Weights of a small GPT-style language model, trained from scratch on English Wikipedia.
Size: width 64, 2 heads of 32 (1 for keys and values), MLP 256 GELU.
Each number is 200 + 30 x the weight over its row's rms, rounded and kept within 0 to 999. Layers, rows and columns count from 0. The size before them is the row's rms in percent of the matrix's.

# q: layer 12 attention query, 64x64, rms 0.0822, rows 0-63, columns 0-63
# k: layer 12 attention key, 32x64, rms 0.0856, rows 0-31, columns 0-63
# v: layer 12 attention value, 32x64, rms 0.0764, rows 0-2, columns 0-63
# o: layer 12 attention output (transposed), 64x64, rms 0.0724, rows 0-2,32-34, columns 0-63
q0,101,152,253,217,147,242,157,176,214,179,182,225,208,211,257,222,214,221,197,212,222,214,163,157,168,222,223,188,170,194,230,236,199,215,158,154,230,209,164,173,165,155,174,169,210,186,215,250,199,203,191,151,205,207,173,181,200,180,225,133,229,137,211,199,222
q32,084,223,194,259,231,224,212,252,192,194,201,187,249,197,198,226,176,189,199,235,216,180,216,220,215,194,194,239,236,230,226,204,218,178,188,167,241,258,247,215,243,245,229,188,228,223,215,201,247,229,180,234,226,224,174,227,211,145,189,252,168,262,174,177,250
k0,089,205,185,197,225,183,170,159,196,203,246,196,150,186,140,192,193,187,185,199,196,149,140,192,174,152,127,199,190,149,209,219,195,204,187,171,144,213,159,190,159,210,226,188,141,201,168,185,196,219,199,202,210,189,244,162,174,186,142,241,171,205,253,191,200
q1,085,193,188,219,235,244,229,186,173,230,194,190,234,173,213,205,177,245,232,203,181,219,249,193,161,255,225,251,205,206,203,182,154,180,205,193,214,233,244,246,176,111,227,236,189,203,189,185,210,179,185,169,220,249,162,223,241,218,242,190,246,221,201,185,154
q33,089,183,252,163,176,228,179,175,214,203,206,244,203,170,257,206,214,205,259,241,186,198,215,182,195,197,233,238,192,189,184,153,217,184,245,185,222,182,210,173,146,214,192,226,247,143,248,190,190,203,159,219,163,213,217,228,200,234,249,160,240,157,250,229,187
k1,090,215,243,225,216,183,170,229,202,201,142,164,115,217,173,216,215,230,199,244,183,220,141,209,183,176,191,193,155,177,197,212,131,186,223,140,196,212,203,212,238,230,245,121,206,186,172,241,185,189,210,200,207,187,224,213,187,205,159,215,237,195,191,172,208
q2,093,211,228,174,212,215,265,250,175,214,211,269,221,171,244,224,164,231,201,213,240,190,203,163,208,213,212,210,277,177,239,165,184,205,236,194,216,200,248,250,242,170,195,208,177,245,200,215,164,187,197,217,212,189,182,152,218,168,219,219,221,254,243,188,210
q34,105,156,223,141,192,209,154,165,202,225,174,252,173,225,223,196,213,209,229,227,217,203,198,193,247,202,203,166,140,199,198,155,199,222,241,226,234,228,199,197,184,159,147,190,244,188,205,198,188,217,163,237,155,203,234,216,219,246,226,150,193,137,215,213,148
k2,089,224,214,235,194,189,177,159,250,201,174,205,222,209,195,250,199,226,257,224,194,188,150,189,200,148,210,253,190,147,176,259,206,196,224,140,215,211,164,175,150,201,270,201,190,201,181,247,219,237,188,123,202,224,194,212,176,219,200,201,204,174,189,215,193
q3,080,216,180,192,148,282,213,137,186,200,197,195,187,176,204,229,182,168,160,211,191,165,221,237,194,201,257,210,195,202,173,210,212,155,244,270,220,188,221,243,211,172,197,180,166,189,250,165,201,191,164,189,131,183,194,158,219,212,222,221,197,172,250,208,200
q35,105,160,199,157,178,226,193,139,189,219,243,181,159,196,228,226,189,171,199,178,203,156,157,215,263,225,191,229,152,203,225,160,169,216,181,220,213,181,163,207,198,197,195,141,226,201,153,198,179,179,180,212,200,149,218,193,167,193,273,231,204,194,255,153,215
k3,100,251,223,172,205,200,228,237,214,178,167,234,189,171,195,268,174,239,214,168,232,202,228,182,176,205,231,194,159,237,221,187,157,234,200,241,209,200,222,216,198,234,234,181,213,246,194,256,218,185,281,257,264,182,168,189,197,200,178,188,200,228,192,197,235
q4,093,221,200,160,189,243,184,176,184,228,229,190,182,212,263,199,200,146,217,197,152,167,143,171,230,205,172,222,190,189,222,220,218,181,219,204,195,199,232,195,243,283,233,203,123,255,164,152,204,201,173,165,200,226,204,197,200,189,142,168,209,193,190,176,189
q36,103,214,201,194,197,221,208,154,188,190,182,201,166,212,222,218,182,206,202,244,164,183,193,206,200,194,221,247,181,176,151,86,158,179,221,181,144,187,181,195,209,189,219,171,203,190,208,196,206,198,172,204,120,191,219,194,190,195,201,171,216,138,269,180,148
k4,087,252,170,208,186,254,217,151,234,253,190,160,203,181,248,215,223,213,250,171,232,178,259,201,222,161,255,233,218,204,224,230,223,239,223,210,252,218,195,206,209,184,254,181,215,163,220,187,207,182,218,218,175,169,240,200,213,201,231,246,226,187,150,190,209
q5,088,188,209,219,176,197,173,179,186,194,172,180,204,173,180,166,240,176,171,208,183,191,161,173,208,213,187,188,253,192,199,129,200,193,174,147,220,160,138,137,175,266,191,199,201,168,238,247,175,195,236,180,224,256,193,127,217,192,176,190,216,191,199,212,235
q37,084,160,156,207,162,169,192,207,248,181,170,166,168,174,181,158,168,215,164,196,187,220,184,196,199,211,197,175,245,194,170,205,251,225,179,207,170,209,144,181,165,179,231,198,194,233,203,196,134,205,292,185,226,200,259,202,223,243,160,233,225,207,189,224,190
k5,100,181,204,108,197,181,175,170,217,242,204,213,164,166,204,220,183,198,195,128,261,183,204,138,184,198,211,169,182,201,227,256,197,204,139,232,264,178,210,145,207,205,207,206,185,209,197,169,219,230,184,204,234,194,225,218,211,257,179,194,196,217,182,228,196
q6,089,201,207,211,174,170,201,196,219,234,227,187,244,244,273,220,197,165,224,186,224,191,217,237,199,209,172,150,155,155,186,239,229,235,178,216,270,171,213,179,211,151,164,206,209,217,183,224,220,190,184,137,232,191,152,254,214,210,201,179,164,207,190,149,214
q38,093,250,189,258,172,185,195,199,206,211,198,240,229,218,173,183,182,178,200,131,220,205,262,201,164,177,204,220,238,213,192,196,238,236,191,217,245,234,266,180,238,196,188,254,170,235,205,226,167,195,167,209,207,183,160,201,168,209,135,207,165,240,222,232,173
k6,089,175,164,177,173,229,213,141,160,234,235,245,187,183,171,240,206,189,225,171,189,244,204,203,185,228,175,209,232,202,201,171,212,135,211,230,173,244,218,220,252,222,205,207,198,234,218,163,272,215,127,215,211,180,209,248,193,246,207,201,226,176,189,207,159
q7,083,242,165,129,211,185,235,199,196,202,166,181,207,225,253,237,191,180,188,222,176,149,160,202,242,198,174,212,210,233,214,186,206,181,244,235,172,213,165,211,242,192,196,153,239,189,172,183,148,177,242,246,239,232,175,173,157,171,249,213,230,228,174,195,222
q39,103,251,225,222,259,204,224,199,190,224,215,197,218,256,250,220,256,207,231,242,198,195,222,225,141,196,218,233,173,172,168,138,210,255,231,162,225,210,202,210,235,253,240,199,180,197,204,157,201,197,176,245,185,194,193,189,171,226,201,152,175,207,215,200,246
k7,097,197,187,248,195,208,178,226,210,142,173,180,197,220,212,165,206,251,194,212,211,185,169,253,214,233,212,195,207,192,184,153,169,179,259,153,234,174,271,243,177,176,203,227,203,227,230,214,256,192,203,201,228,167,169,263,192,190,182,242,220,140,224,191,210
q8,091,171,245,201,151,115,202,224,183,151,204,152,210,205,179,196,210,213,198,198,212,221,160,251,241,184,197,182,182,203,153,207,220,207,139,194,163,167,180,161,175,246,155,169,193,171,178,182,208,168,192,200,207,238,181,190,184,164,135,163,155,209,217,217,201
q40,106,227,176,159,163,220,195,227,160,210,220,202,158,159,144,144,139,215,146,204,228,206,171,203,213,239,235,198,260,194,174,259,234,201,192,254,214,189,211,205,226,215,197,190,212,223,173,220,212,212,197,210,210,225,165,203,240,170,197,285,198,228,202,196,170
k8,087,189,120,180,237,196,215,150,199,199,260,189,170,165,194,159,226,146,190,160,215,200,233,141,165,205,193,240,154,237,211,191,170,242,220,198,227,168,166,180,198,150,216,206,187,253,210,232,169,224,215,195,147,163,213,192,208,214,172,182,202,167,196,208,218
q9,077,163,249,223,183,212,194,135,182,229,242,208,243,222,223,181,204,167,214,229,187,126,279,205,235,181,211,232,197,196,207,241,202,159,164,225,230,245,197,193,196,220,193,160,241,239,157,199,171,167,158,171,202,170,205,230,199,185,194,212,197,220,167,166,229
q41,094,216,215,237,250,192,208,170,198,225,197,182,241,234,226,205,250,181,183,141,213,230,225,193,159,209,199,181,154,196,225,190,230,207,155,173,241,168,220,216,195,231,190,225,182,190,169,149,154,175,220,252,195,194,180,185,236,181,170,181,126,234,160,164,253
k9,109,208,165,175,256,225,209,171,208,173,173,204,189,190,174,204,161,263,206,251,162,191,175,188,152,229,199,169,163,154,229,172,170,152,265,197,165,207,147,197,204,166,151,257,174,182,241,197,189,202,212,147,160,179,169,175,180,200,200,186,201,190,205,195,178
q10,080,158,192,201,174,204,149,164,205,186,255,178,168,229,178,202,184,246,197,218,206,189,196,212,197,213,167,201,154,205,254,151,192,234,197,161,213,216,178,167,190,188,204,170,176,227,234,211,186,203,192,159,166,225,292,269,200,155,249,211,230,180,216,235,214
q42,110,227,243,210,143,210,225,180,284,179,196,143,203,207,196,198,172,203,204,203,198,187,185,226,171,207,167,152,190,241,272,221,210,197,188,198,250,178,196,158,194,239,190,217,151,237,237,211,178,249,257,240,224,177,207,227,206,185,214,229,215,225,174,181,234
k10,106,179,239,211,194,214,247,180,196,205,262,174,225,215,167,194,159,193,150,194,179,230,152,192,176,179,180,187,240,199,184,187,187,196,246,265,158,233,249,234,209,237,200,161,220,213,175,243,220,166,218,242,173,201,158,189,252,249,181,210,215,213,193,250,231
q11,093,193,143,164,177,164,161,196,235,212,153,154,143,162,229,171,186,224,178,180,172,214,185,210,163,223,197,157,196,183,171,164,157,169,190,146,142,194,182,163,172,155,160,201,168,181,162,198,170,193,248,162,227,174,218,181,208,192,188,152,202,195,177,180,204
q43,137,237,153,239,246,182,205,179,171,192,206,204,239,247,182,208,271,162,216,170,177,225,230,178,186,117,205,230,172,215,184,191,179,207,167,222,229,197,195,194,201,229,229,179,173,166,198,172,145,173,213,212,225,202,229,186,192,213,158,132,132,211,200,194,215
k11,110,242,185,255,207,216,135,228,156,165,197,178,159,174,155,176,214,228,222,252,200,189,185,224,188,217,151,194,224,251,166,176,227,201,224,186,256,218,182,235,180,199,212,227,166,206,253,204,212,222,187,201,183,220,240,239,222,187,281,193,185,177,201,183,167
q12,077,230,225,189,219,211,202,185,237,199,210,167,227,215,198,238,165,201,214,190,230,162,214,180,217,220,259,185,198,204,200,183,238,196,156,214,171,232,251,223,157,238,184,165,213,165,182,162,176,228,228,159,138,219,194,209,139,117,204,228,181,186,233,240,157
q44,121,173,242,178,220,247,187,266,188,231,228,246,158,208,237,182,209,220,177,167,256,190,217,224,186,210,207,256,163,204,202,183,183,206,254,202,143,153,186,199,211,172,199,199,209,158,226,202,255,193,189,197,232,155,180,222,176,256,185,191,218,188,225,137,197
k12,100,189,165,175,189,173,187,183,148,217,185,210,199,221,137,187,172,205,197,168,185,164,190,214,226,182,168,167,199,223,173,228,203,211,144,182,199,218,162,162,203,119,196,248,228,260,178,263,171,228,217,270,172,195,221,145,212,192,200,208,209,200,178,228,222
q13,078,177,159,237,193,195,167,206,166,176,188,172,236,137,176,216,200,157,219,224,200,203,185,226,195,230,221,243,188,233,126,161,190,216,214,161,209,201,151,177,217,187,230,131,191,147,194,200,221,240,169,178,179,218,275,220,217,182,183,184,233,214,193,209,245
q45,143,156,169,149,182,224,207,242,200,169,260,216,168,201,203,207,127,233,152,251,197,205,220,236,227,238,207,239,194,220,216,241,191,176,270,191,225,176,174,184,232,191,190,194,199,213,196,200,202,219,205,167,206,196,177,201,224,215,192,211,292,194,224,173,153
k13,108,216,206,159,264,169,266,215,149,230,192,166,242,190,186,203,210,185,193,185,193,201,224,165,217,192,189,169,168,140,219,144,281,264,201,222,226,230,221,197,182,172,232,202,215,194,170,176,221,198,189,222,195,198,175,220,214,219,186,250,228,228,211,244,166
q14,097,218,177,197,218,201,241,213,237,213,137,225,169,192,225,201,160,240,215,230,220,161,252,193,214,184,207,157,212,199,230,137,184,231,194,167,182,230,274,237,155,201,196,187,181,236,220,171,157,222,217,223,215,157,193,160,186,231,220,190,167,234,150,238,213
q46,092,187,183,229,232,200,153,202,204,187,198,228,180,192,171,167,223,210,238,230,192,248,255,219,163,158,221,209,179,171,208,172,155,197,176,175,217,193,276,209,141,230,149,230,225,197,231,181,142,193,158,243,210,168,174,206,210,175,192,173,148,172,206,242,189
k14,112,178,218,209,202,246,195,171,193,186,234,220,230,227,209,237,189,182,240,253,182,184,202,225,224,217,216,228,230,208,196,154,255,166,278,238,167,220,194,235,156,223,222,214,296,177,233,237,209,180,169,173,202,165,195,212,171,180,200,235,221,234,209,182,195
q15,125,200,169,212,205,231,206,208,213,239,208,235,225,240,282,206,236,268,206,180,177,194,232,176,214,200,250,210,211,174,181,205,223,231,220,258,250,231,207,243,244,177,244,242,225,215,185,211,201,204,181,188,170,188,176,236,157,234,214,154,244,179,210,213,239
q47,116,216,179,150,223,220,189,208,237,188,203,226,183,200,250,246,165,240,198,207,159,186,235,184,236,222,166,252,177,227,250,227,192,183,243,165,210,186,193,220,235,184,154,207,214,204,186,219,232,214,197,202,138,140,212,200,202,266,204,174,259,142,189,189,211
k15,092,194,229,233,224,218,238,224,173,232,218,225,192,210,199,203,284,154,201,172,195,216,180,187,187,230,216,200,186,156,218,210,199,204,157,156,244,143,152,222,247,230,202,208,143,226,209,220,209,177,234,200,262,214,242,168,177,243,232,206,235,206,179,167,167
q16,104,208,156,268,226,262,211,206,180,192,184,256,237,258,250,242,256,158,212,198,177,184,221,218,180,206,237,237,208,190,172,219,220,172,214,250,250,223,218,260,202,157,226,228,194,210,215,197,176,199,154,218,208,207,189,237,189,181,215,232,190,227,216,187,181
q48,092,172,209,247,199,261,177,200,198,202,195,207,254,266,252,225,229,139,223,184,207,225,226,200,188,229,202,190,171,177,159,167,217,211,204,197,232,153,213,244,227,132,172,188,203,204,227,166,189,166,221,193,213,170,227,194,157,243,201,173,176,197,136,210,230
k16,101,217,186,167,210,182,166,196,270,211,229,155,195,213,209,236,181,256,248,246,154,221,182,166,210,246,172,195,232,168,189,175,198,180,231,212,173,213,226,235,165,167,239,177,205,245,191,234,233,192,160,190,159,192,169,261,256,206,198,209,201,228,199,206,156
q17,111,232,168,162,183,168,203,197,158,232,187,216,197,227,223,186,179,180,195,241,188,175,184,191,171,196,151,200,172,192,208,190,187,206,216,220,152,218,170,244,139,170,187,192,229,206,139,137,158,215,189,218,188,160,162,198,152,169,209,178,125,255,161,212,226
q49,104,252,238,161,192,239,239,245,220,180,228,175,186,198,195,240,150,219,170,203,199,204,192,215,195,234,233,182,155,219,216,237,209,167,241,225,163,230,140,227,206,151,211,187,174,217,195,219,165,210,238,237,231,168,132,217,168,164,222,248,196,239,200,213,202
k17,110,231,175,137,229,169,195,206,190,184,254,182,221,227,169,149,227,144,165,195,250,215,203,196,182,179,212,203,190,231,242,168,229,193,173,235,162,183,229,149,191,240,179,178,188,193,172,152,197,212,256,224,189,208,231,156,189,187,182,206,178,175,259,247,234
q18,096,180,225,270,207,156,206,208,169,221,197,210,199,175,152,190,179,159,226,152,221,189,183,243,151,172,216,145,242,214,183,167,212,227,214,122,161,176,210,181,205,245,234,212,170,171,213,180,190,200,230,236,220,180,242,153,175,197,195,204,206,182,143,224,201
q50,113,181,200,263,147,168,226,232,196,165,227,131,197,201,128,184,164,192,178,129,174,213,195,214,219,162,183,144,176,219,201,193,194,183,210,194,178,238,236,186,176,213,210,229,162,199,218,196,212,177,217,187,172,229,151,157,169,203,199,201,210,198,146,251,180
k18,099,182,186,210,180,167,146,194,219,198,152,177,226,179,212,185,220,173,216,244,180,221,208,191,179,142,210,202,227,205,176,138,189,198,169,172,264,189,221,165,190,211,215,192,184,219,178,196,245,183,190,121,241,170,246,136,246,213,196,179,180,211,189,231,257
q19,088,185,236,181,257,155,162,201,167,177,173,175,148,214,148,188,202,263,172,189,237,176,133,193,264,197,142,212,213,178,207,195,210,208,184,183,200,164,177,230,251,196,171,169,176,198,199,215,265,204,224,198,216,191,202,192,234,205,206,203,240,243,157,199,205
q51,104,178,300,214,210,132,214,209,202,220,185,196,187,173,148,211,148,202,196,180,193,160,232,200,184,207,161,205,232,265,204,202,188,229,243,202,209,179,198,239,222,254,216,183,174,196,189,189,182,153,217,227,225,183,195,197,192,221,244,209,195,289,184,198,200
k19,092,217,144,188,163,234,223,206,213,161,207,228,220,264,257,253,232,162,210,212,181,213,181,181,197,183,194,151,242,228,176,137,215,210,175,197,137,163,183,257,191,231,241,160,216,198,181,186,213,227,197,242,198,233,209,184,203,178,221,207,214,154,233,185,179
q20,105,118,232,255,187,172,189,176,231,191,229,162,223,199,190,237,199,183,279,230,163,152,146,231,214,209,225,174,169,188,222,163,204,183,196,194,191,158,188,184,262,219,231,198,191,231,239,235,176,147,216,190,208,193,235,197,214,219,225,167,201,167,186,193,207
q52,114,135,257,259,179,169,178,197,167,164,194,177,214,223,146,182,246,195,214,219,167,149,148,219,181,252,197,164,148,216,180,196,212,209,186,226,166,204,209,205,150,198,220,204,167,229,196,223,165,164,224,228,197,184,178,194,126,185,227,186,169,204,200,195,177
k20,105,177,177,168,175,177,184,163,203,220,236,190,198,173,175,211,166,169,216,186,202,268,139,183,235,232,183,173,222,198,197,185,218,220,204,148,216,223,230,213,186,266,208,178,218,239,270,234,235,234,188,175,213,235,215,225,221,195,165,159,207,204,180,254,260
q21,089,176,192,188,210,234,230,224,163,190,178,267,139,212,254,184,192,191,225,226,228,196,199,218,226,263,265,241,204,221,183,266,178,224,162,224,199,201,196,212,153,197,200,202,187,215,266,170,204,220,196,213,218,228,228,178,185,214,227,249,203,230,260,214,195
q53,102,214,245,236,238,127,216,226,194,160,164,175,226,189,245,181,217,164,225,220,145,196,195,181,175,174,218,211,167,188,212,231,223,126,207,228,253,161,216,177,159,182,194,188,223,174,188,176,176,211,166,252,221,215,184,190,244,201,258,187,187,227,227,189,225
k21,088,157,233,210,258,247,212,217,235,190,192,171,142,211,160,204,168,184,234,174,153,201,194,162,200,154,138,196,203,201,226,163,197,214,229,201,177,181,187,156,210,196,169,172,236,200,187,151,191,170,199,271,205,219,207,196,166,153,228,137,176,207,235,216,197
q22,104,223,180,253,187,232,186,213,228,187,206,174,159,150,175,222,181,190,187,193,170,222,165,155,247,142,236,250,204,224,193,204,193,180,246,204,169,147,231,185,228,240,190,222,153,227,195,234,250,189,184,189,205,251,175,176,245,233,240,156,204,223,180,232,205
q54,108,147,173,244,227,165,185,233,204,213,162,161,203,211,202,240,211,150,221,169,211,236,166,229,188,178,188,195,154,174,156,170,207,221,189,172,171,163,169,150,190,163,187,210,119,250,195,180,204,176,190,157,218,170,206,210,248,216,178,167,201,173,150,211,223
k22,102,215,232,170,191,188,213,119,241,180,206,191,214,221,165,191,219,255,216,170,207,207,207,223,209,146,130,192,157,161,201,222,135,153,205,137,264,213,164,215,196,201,225,237,215,216,261,185,188,184,189,181,199,208,212,203,218,188,187,223,195,164,222,220,191
q23,084,178,190,183,170,199,202,141,164,189,238,259,193,247,224,193,195,206,202,170,204,202,172,177,245,176,172,197,240,212,212,188,238,225,212,143,186,200,210,223,230,177,209,137,145,247,208,244,216,159,183,172,183,274,166,236,234,202,207,213,208,219,166,235,167
q55,104,242,174,207,245,220,202,178,142,211,233,194,151,235,209,199,201,176,182,194,210,242,176,192,202,178,229,245,217,198,151,188,163,192,198,209,196,167,255,196,191,238,212,225,169,189,291,180,177,188,139,194,191,223,177,219,173,193,142,188,142,211,248,192,179
k23,099,244,169,231,183,238,226,193,175,243,197,203,146,179,228,217,198,208,192,248,167,202,208,175,213,152,200,160,192,190,223,213,228,163,242,205,166,221,227,210,264,190,244,177,211,188,248,270,205,241,222,172,152,232,241,206,195,170,233,208,234,152,206,234,206
q24,085,214,200,190,173,221,144,188,269,179,246,149,229,216,167,210,162,230,217,243,236,208,185,199,187,183,186,178,222,184,182,204,195,194,192,165,205,183,150,240,170,173,201,156,238,206,218,224,131,200,191,217,139,221,160,224,270,233,210,200,175,218,245,206,184
q56,107,205,208,192,148,212,215,172,186,186,151,147,141,190,168,189,243,240,148,166,197,199,181,197,188,206,178,159,192,219,202,158,185,170,203,169,236,252,135,239,196,200,253,204,184,199,188,193,247,205,230,198,190,187,261,184,275,227,199,166,210,201,183,174,203
k24,112,241,223,199,222,198,223,183,216,178,167,225,184,210,191,152,198,177,207,208,221,235,180,195,186,166,182,229,196,234,206,185,147,195,211,187,160,223,254,194,172,215,186,149,119,162,278,223,242,197,203,199,278,237,204,200,167,211,213,251,239,198,185,212,223
q25,097,178,221,228,130,174,230,206,186,248,218,191,249,219,238,219,219,207,198,184,216,179,174,225,233,173,197,154,178,155,131,199,226,236,193,223,211,181,196,204,251,189,219,238,229,212,154,197,202,188,188,148,187,141,158,175,164,246,204,232,188,169,233,207,159
q57,100,110,235,233,179,164,203,155,203,218,215,224,222,240,210,187,197,200,182,166,156,181,220,275,197,167,220,169,171,175,170,174,180,232,219,176,224,159,203,184,197,237,211,222,216,188,235,171,206,217,207,202,157,143,190,205,181,216,234,228,220,178,273,222,177
k25,102,116,203,203,185,226,152,215,189,209,128,234,219,235,194,235,220,189,200,177,219,202,229,187,171,206,224,208,206,166,213,187,173,231,193,171,121,206,225,202,250,177,254,231,213,231,227,196,204,225,178,148,243,234,208,175,250,222,161,187,178,174,178,203,220
q26,091,186,208,166,181,262,123,199,213,200,199,244,187,176,230,189,204,241,182,183,264,212,211,159,173,209,174,181,230,189,187,209,184,213,234,218,182,188,234,163,223,192,217,213,279,206,199,216,151,207,188,193,230,205,221,163,221,157,205,120,181,230,249,209,183
q58,096,180,216,165,200,213,235,173,186,180,238,229,202,163,166,247,169,203,223,160,195,225,185,199,218,175,172,252,223,219,174,180,206,171,201,153,166,190,213,167,193,224,214,174,193,161,260,184,224,208,224,229,248,210,168,184,218,157,272,181,176,287,204,165,211
k26,100,231,255,179,180,255,190,234,176,149,170,203,222,204,238,211,186,205,220,164,181,229,191,178,200,203,217,180,193,231,298,170,235,196,170,261,193,178,213,220,198,211,191,165,188,219,212,207,197,135,217,189,174,238,199,222,208,209,233,218,211,191,290,190,209
q27,115,169,196,211,184,180,188,200,156,178,189,162,213,140,154,209,166,142,223,225,214,194,151,212,185,204,192,186,163,194,170,151,183,167,141,192,113,154,175,167,166,187,169,190,213,162,225,215,173,191,193,199,201,217,211,205,196,245,148,211,183,195,193,244,152
q59,116,184,174,218,248,221,213,206,156,221,194,179,236,191,167,218,205,135,238,202,208,243,191,196,184,136,150,246,184,204,195,189,203,237,128,180,221,156,205,166,194,192,185,190,212,156,188,152,197,153,187,196,200,176,203,185,168,174,144,206,133,223,232,224,210
k27,112,180,198,164,225,254,195,234,205,156,192,203,177,204,191,178,189,264,207,287,222,202,232,254,180,244,185,151,258,202,246,275,192,191,231,178,195,184,175,230,207,192,172,198,217,220,209,188,247,187,208,204,197,202,193,205,185,154,228,174,186,148,218,234,204
q28,101,210,232,188,195,264,201,178,231,244,246,220,194,190,214,212,179,197,199,220,209,241,210,250,213,177,197,243,198,229,182,194,211,222,191,206,237,220,211,248,208,251,262,231,238,215,201,213,185,204,177,258,202,203,232,194,195,226,293,261,174,257,205,200,186
q60,096,273,138,181,200,205,197,186,230,223,201,219,167,206,238,244,161,188,249,195,153,234,225,163,236,256,213,176,179,198,227,187,158,154,203,176,238,238,203,207,231,233,188,200,269,178,192,214,218,214,172,226,217,256,202,220,207,210,214,154,202,215,188,232,173
k28,095,221,249,227,163,208,249,203,194,197,269,210,197,191,186,182,229,244,179,214,168,238,189,165,277,230,190,241,140,223,194,182,194,193,212,251,177,193,205,190,224,199,171,266,178,151,204,222,203,198,207,162,240,217,174,176,208,155,197,169,231,226,215,222,239
q29,085,169,140,176,220,170,206,180,187,194,209,178,207,158,248,193,167,163,155,173,177,135,184,272,182,218,181,164,186,196,170,188,173,207,215,206,138,205,168,202,196,138,186,207,242,178,197,164,168,201,187,209,186,186,156,216,191,158,178,240,238,186,214,194,142
q61,111,176,178,217,243,144,216,148,181,204,242,204,215,209,200,230,216,236,230,150,238,262,179,212,196,216,228,185,192,217,198,196,191,262,160,175,190,154,217,189,242,222,224,224,198,255,219,172,181,182,199,218,249,195,183,188,225,179,179,161,153,234,147,248,220
k29,102,174,175,189,168,258,208,232,194,158,179,193,216,210,180,182,238,275,210,198,228,215,169,128,173,184,174,193,216,163,212,173,160,162,139,177,189,214,184,177,222,165,157,187,195,175,179,240,154,207,183,167,124,210,199,205,199,199,175,218,154,196,181,208,235
q30,081,193,176,272,219,191,244,226,159,218,197,183,221,194,188,254,213,170,225,169,196,171,193,171,204,146,173,227,162,187,174,142,137,208,157,198,199,183,211,123,185,225,184,220,229,258,206,231,195,150,191,210,200,180,217,227,189,205,205,192,176,148,211,170,229
q62,113,245,203,240,207,200,159,196,208,193,169,177,172,225,216,166,232,171,211,186,168,210,200,183,167,172,230,197,213,179,174,234,216,169,159,157,187,203,209,178,230,237,200,207,206,122,123,173,144,217,242,201,249,222,256,171,203,188,156,173,152,207,191,222,224
k30,095,176,239,285,188,177,184,184,238,157,209,193,241,184,239,168,229,187,214,156,183,170,221,215,202,218,224,172,272,179,190,188,198,198,188,191,169,162,199,148,207,159,192,238,150,206,259,189,204,213,203,199,184,182,181,217,191,124,183,225,185,200,174,207,148
q31,098,155,227,214,197,219,239,193,158,176,219,179,200,193,185,195,177,185,250,236,191,172,159,182,232,207,194,231,210,239,203,202,257,230,189,286,216,150,170,211,222,196,186,152,182,161,224,207,177,207,214,258,221,171,178,207,187,168,148,187,201,240,231,141,165
q63,105,176,150,204,228,234,201,140,206,164,220,175,229,234,215,193,187,233,220,175,140,268,179,197,212,184,147,251,206,215,184,161,220,182,208,198,180,180,277,184,202,263,206,197,185,214,200,176,202,182,178,182,241,193,201,243,194,242,178,160,175,184,175,148,197
k31,110,219,209,230,198,158,205,206,189,214,211,174,192,239,204,234,166,205,211,224,197,197,128,190,186,184,152,183,199,178,251,217,215,136,237,203,230,138,175,178,217,185,248,165,177,158,200,247,199,201,143,174,208,202,147,205,177,170,183,240,173,170,189,215,270
v0,088,115,205,169,189,184,217,179,153,251,205,188,210,210,213,219,183,216,206,227,216,237,151,209,152,197,136,173,186,219,203,169,187,173,151,212,217,198,251,212,173,208,234,184,238,232,242,221,199,247,212,172,135,182,216,147,231,207,166,189,220,202,203,159,215
o0,087,261,188,214,199,212,201,231,222,201,187,223,184,182,235,220,154,243,166,215,255,206,244,187,180,140,197,214,234,202,198,247,243,188,232,251,186,154,224,203,202,198,197,236,211,221,177,206,168,251,160,174,210,239,193,189,274,206,218,168,220,181,133,193,211
o32,100,177,215,160,229,211,207,164,211,193,255,171,216,222,172,216,150,209,201,246,194,212,188,184,191,242,152,242,197,194,218,165,204,223,207,151,242,192,219,242,227,214,181,194,206,194,273,232,257,171,188,253,131,219,205,235,192,209,218,192,255,184,244,192,189
v1,112,213,198,177,156,173,153,244,134,240,177,167,159,211,179,168,223,218,207,219,193,174,141,206,187,194,200,212,207,202,173,164,261,219,138,165,161,220,167,156,189,200,175,184,202,214,177,219,187,153,241,190,233,181,140,238,172,166,189,189,193,202,241,210,174
o1,107,155,157,191,178,164,155,198,166,207,223,154,195,223,199,213,244,241,221,198,179,185,135,183,198,249,238,227,210,162,241,165,248,180,215,229,201,205,197,273,185,202,228,167,146,174,191,231,197,193,202,199,229,240,269,202,183,154,207,199,208,219,191,194,169
o33,100,185,218,205,260,219,212,236,214,193,229,227,211,215,229,196,191,200,238,188,221,232,215,208,169,150,177,169,146,226,185,199,180,160,148,217,179,180,211,155,219,245,198,228,255,267,233,219,168,175,211,210,147,245,166,246,219,221,197,160,181,167,182,229,237
v2,100,208,184,219,176,156,175,189,227,233,184,164,171,206,177,210,210,207,202,203,163,187,136,193,258,210,178,183,191,196,212,214,181,238,236,164,169,221,170,181,165,212,202,177,187,290,132,144,183,160,225,185,184,193,229,218,173,211,155,204,209,189,190,258,149
o2,103,244,192,171,150,171,192,219,180,204,210,183,184,253,206,212,221,179,210,154,221,196,213,179,222,189,213,185,193,197,160,171,201,147,237,184,122,221,147,232,166,215,162,159,174,187,205,239,193,228,194,242,214,161,189,240,177,194,187,147,183,263,221,187,146
o34,083,212,190,244,174,212,233,231,218,187,168,182,214,171,166,203,248,205,199,188,181,168,170,195,186,210,159,224,172,216,191,217,210,200,174,251,260,175,226,172,173,160,175,119,216,223,194,233,207,127,207,171,191,190,219,187,183,204,186,268,192,154,179,253,160